Each number is 500 + 25 x the weight over its row's rms, rounded and kept within 0 to 999. Layers, rows and columns count from 0. Numbers have three digits each. The size before them is the row's rms in percent of the matrix's.

# down: layer 2 MLP down (transposed), 320x160, rms 0.047, rows 61-69, columns 0-159
# up: layer 2 MLP up, 320x160, rms 0.0977, rows 62-69, columns 0-159
down61 094:497523542523518493499490465507504533503467484535501498504521492488496512420525469438507495498507524459492487507518497492517508518525481470500504506529519526503550497483535486500514546482501473465522444461507495528525518484482496472511514510525492513494418472467478503511481486533497519501503567538498477455476553494498508480545527484487501531487563483533498502488486486504498516488479486484512425528489503509497470474476521510486506504497467495510502544509528525476468477518531500
up62 112:493480507489517542510496513454531515512465519487537449486470472524501536514553525459526489515527488469513483512508510468501484515518521485531469532494489464515497460480523520508495478531492504512485490502477525496470515458483515515494500492501509496493545470486493476499507452505519515489484510488517491521474518484493543479441469498429516485530478515477486481468470544529456493486535512472511485547510540566518525479554477546531526489490503447519501484507500488498463511540493482
down62 116:533486573501467505482494533449511494472505486469481512483462515469460512495532497507518486497530489491501518511511508469476445525540538485508481527493536484517486504521503512454506456537512511510497494481474521505505520452508517537532503504491503479545526440492454512494494483488518483479501566506519474522498503518525540533456513503496506529521483518475473477507506517533480497539504526435501478502462498544533525448507511535503479516502462499513519491484473479479454471512512492
up63 101:519516531529504519494487516520539500555526485496546483463481495506493471476475507482480527529489491489503510455482496469530451499464522512520486500498476498508485491523467480467481503492519526502511450525573494505533498504515447519519471528525512529498520505533474525514543506500467494505498511501522530497537534481447474550498508528520516520517474509486481502535512467467496497509493494518527485464493510486455490459449494472481545470469452478493492493461517478526484472557489542
down63 098:522510474491466459505532473535533504532552536532523546481513500486495489509519516537499471496506468487516508504471480507514496485508515447474507492497473499526467510487455497508497521482504509519533479515523486458463438515474515509502431514507484544539478506513476506516534500468511465447522489467507493498495499501527512511490503495452526512496529528564489489483500482491501518528480495495548518481497452550463541492485495516540514501494485485439487514494522534477499501445523528
up64 106:505508483488525510499451503492509504533476521522503497496459488445497500505448527444533502483496539482509484507526495493454493522542542529494520519512473499509500505465493521475521498456516482511539497491472481507528470485481500483468594486520488550521506477501506489466508497494497502459532495477475497468473456517467531482502509481476524545502563495516504521530490484550501528496503480504455503473524530469540515535488485477500473510515526496492438527487513539498486480513517479
down64 113:477537513506528504486459471490546524543476515489478524522497537496500491481466482526485453493482516481476522522509494476504516484508482473511481495469508492505467517527477441450511464466504500515526471496483479463521462468494518509527529476494499552484498497549512478467508522528526566503507505495476485515479452451473545466475554464554545466501496561504508519496531518519487483493459529530476493515451502488493491511549487507515520524497501499507513521516521504511511493507493483
up65 103:514507498487516519537526506554494477465473502508552486483487507462546493511475483510505516453476533485495519479506500516468499496484518477514496522471526509498508531483520520504503515548495511502526519471479518501540514453512504435459482552469513497513537457481486498455506502474497530499494466517510488535511476501491528473514505473503546506513505453521516498501494496492544440470485493493544529497514515489515531509503540474478469494493455528511532518464467509489477573447461514
down65 104:506514489508545502501518501488534528528510489520486504525494519495456507473518527534458474520462487474464523525498531489451494534463528469468499518508480486536489434478527496507495504509487533505512490515485442513503521530487489493531516439527446573476500509473528547481453492506524532507467514486531547512529474482514470532501489484489488506449472543498519499488508497494477486468461486514479475502507543493494512520478515483509527499446513510482521468517489486487496544515523520
up66 093:474515467496498541533526480475497515501471501506501466516461479441485524471470510452495491491501487537487506482460476472507529470478520503493519521518478503556476512456516474548450540488489522480499487519541470524503500500492540446502511463512518474472483483489501468506468500513533508467525514499478561523518492460462474506511517521496537519496534502540486502525486528521475485505548497554480451504514519504474490512532537483528521481462536505514495515476530516517480515514538520
down66 079:497506465451478494509525538502459509492522487501498513520534496493493502440448532540535500512522529480489476468462521487540501515530486505505525513502485532511478485505481551454514532471564492492504541492500506540496499494525497470497497491500491514513524528496512539535593475472499530495468452470499468489509502514508510522491531499477492491499545505508473464538536467490489539490479517472475541472474496515509493478498480484513444525491464509498489490508482474505459499484455505
up67 092:545474495517525525544485519491529468507448504523530482483535502527507485527477463453509494521512534498524498532502517452478486525534507523495564527537528498535502502507487517504464525547463476503508486472548464490485503496478520493486500524504476487521481476519499503430509498476500479452557482517493492472459479472458529462483488507532519497473488457495540489501475483554519502467504469530497524507488537496490494475502503528487472497464529501481469480481502516534463503531509504
down67 094:528524500536514511525441537519525502517486493504475488526538482523500520509480511495544448520516520509530519462511525475493489444550494485514519470510473475534503518508464501494512516526525509484495498522513495498509498467515554494531534489508525493512471490484521497444479463467489465535506502502478506474470523516485513507458472489509509459477516495491506503539438508476534486478491501524501529525529497487509491498506524515411493528454480430540499473505513507481474528481530486
up68 105:457518491461530498492484497497487527481521506491495488456479491505503447467536492529507493463488500530521488456559493481555456445491521517505526490484503501489501518518476509481517528524529482485497528493521521517510471497493436539512558485479521500485495511472479486522479509495516532458507541508559520487489508519497486500504476482518500504493439527547529502528498466462520524481514520505459504491529491506520506495448485541466525509549472494561488518498475503490478476465522482
down68 103:528461484509508508509492529552529472488518513544534463500506508493488475516500487481507507542483485512497495505472497451499511502555499472536513467500520463490471502481490530502542462445501522573515533508496520497494463488483538519472501519516508489534496491485508534472526489509489516534476496529521505468517485566456520488531510482489462540538479470495476534479463492506507527507456476515467562503498530476513476473496538477510485478483465487454508511533522509474483479480494473
up69 091:474491534483494483488506504472530493538538467478548503467498500449513527497477494494508492531480468462495525502514459474496499501494504540470449473501449492533529540497494495477513483455483474452540462537502524502494506505511515511530484540500484545467549466527509519494491512499515486490521485474518472483495458520512470496501530514511459453475533466496506514514480518487546527476524469518515494507532465506524482521514546489491479530478521488534487570497537481536529470493489509
down69 099:524482458480536469509493518487531528523503500486508527496514488518478467498475529524540511492477485513492515455483470472504507506520532527525463486526499459513474477554540459466488481475464501477460464523525502539521502521512512506547510457485527487523507477527511492498488486512493540472530537493488515476436513464504492402533475523511478519462504487510535546467497479492495510495530473521524475493502474502517450513520521512515516468494519515489472516501529494514513496527491546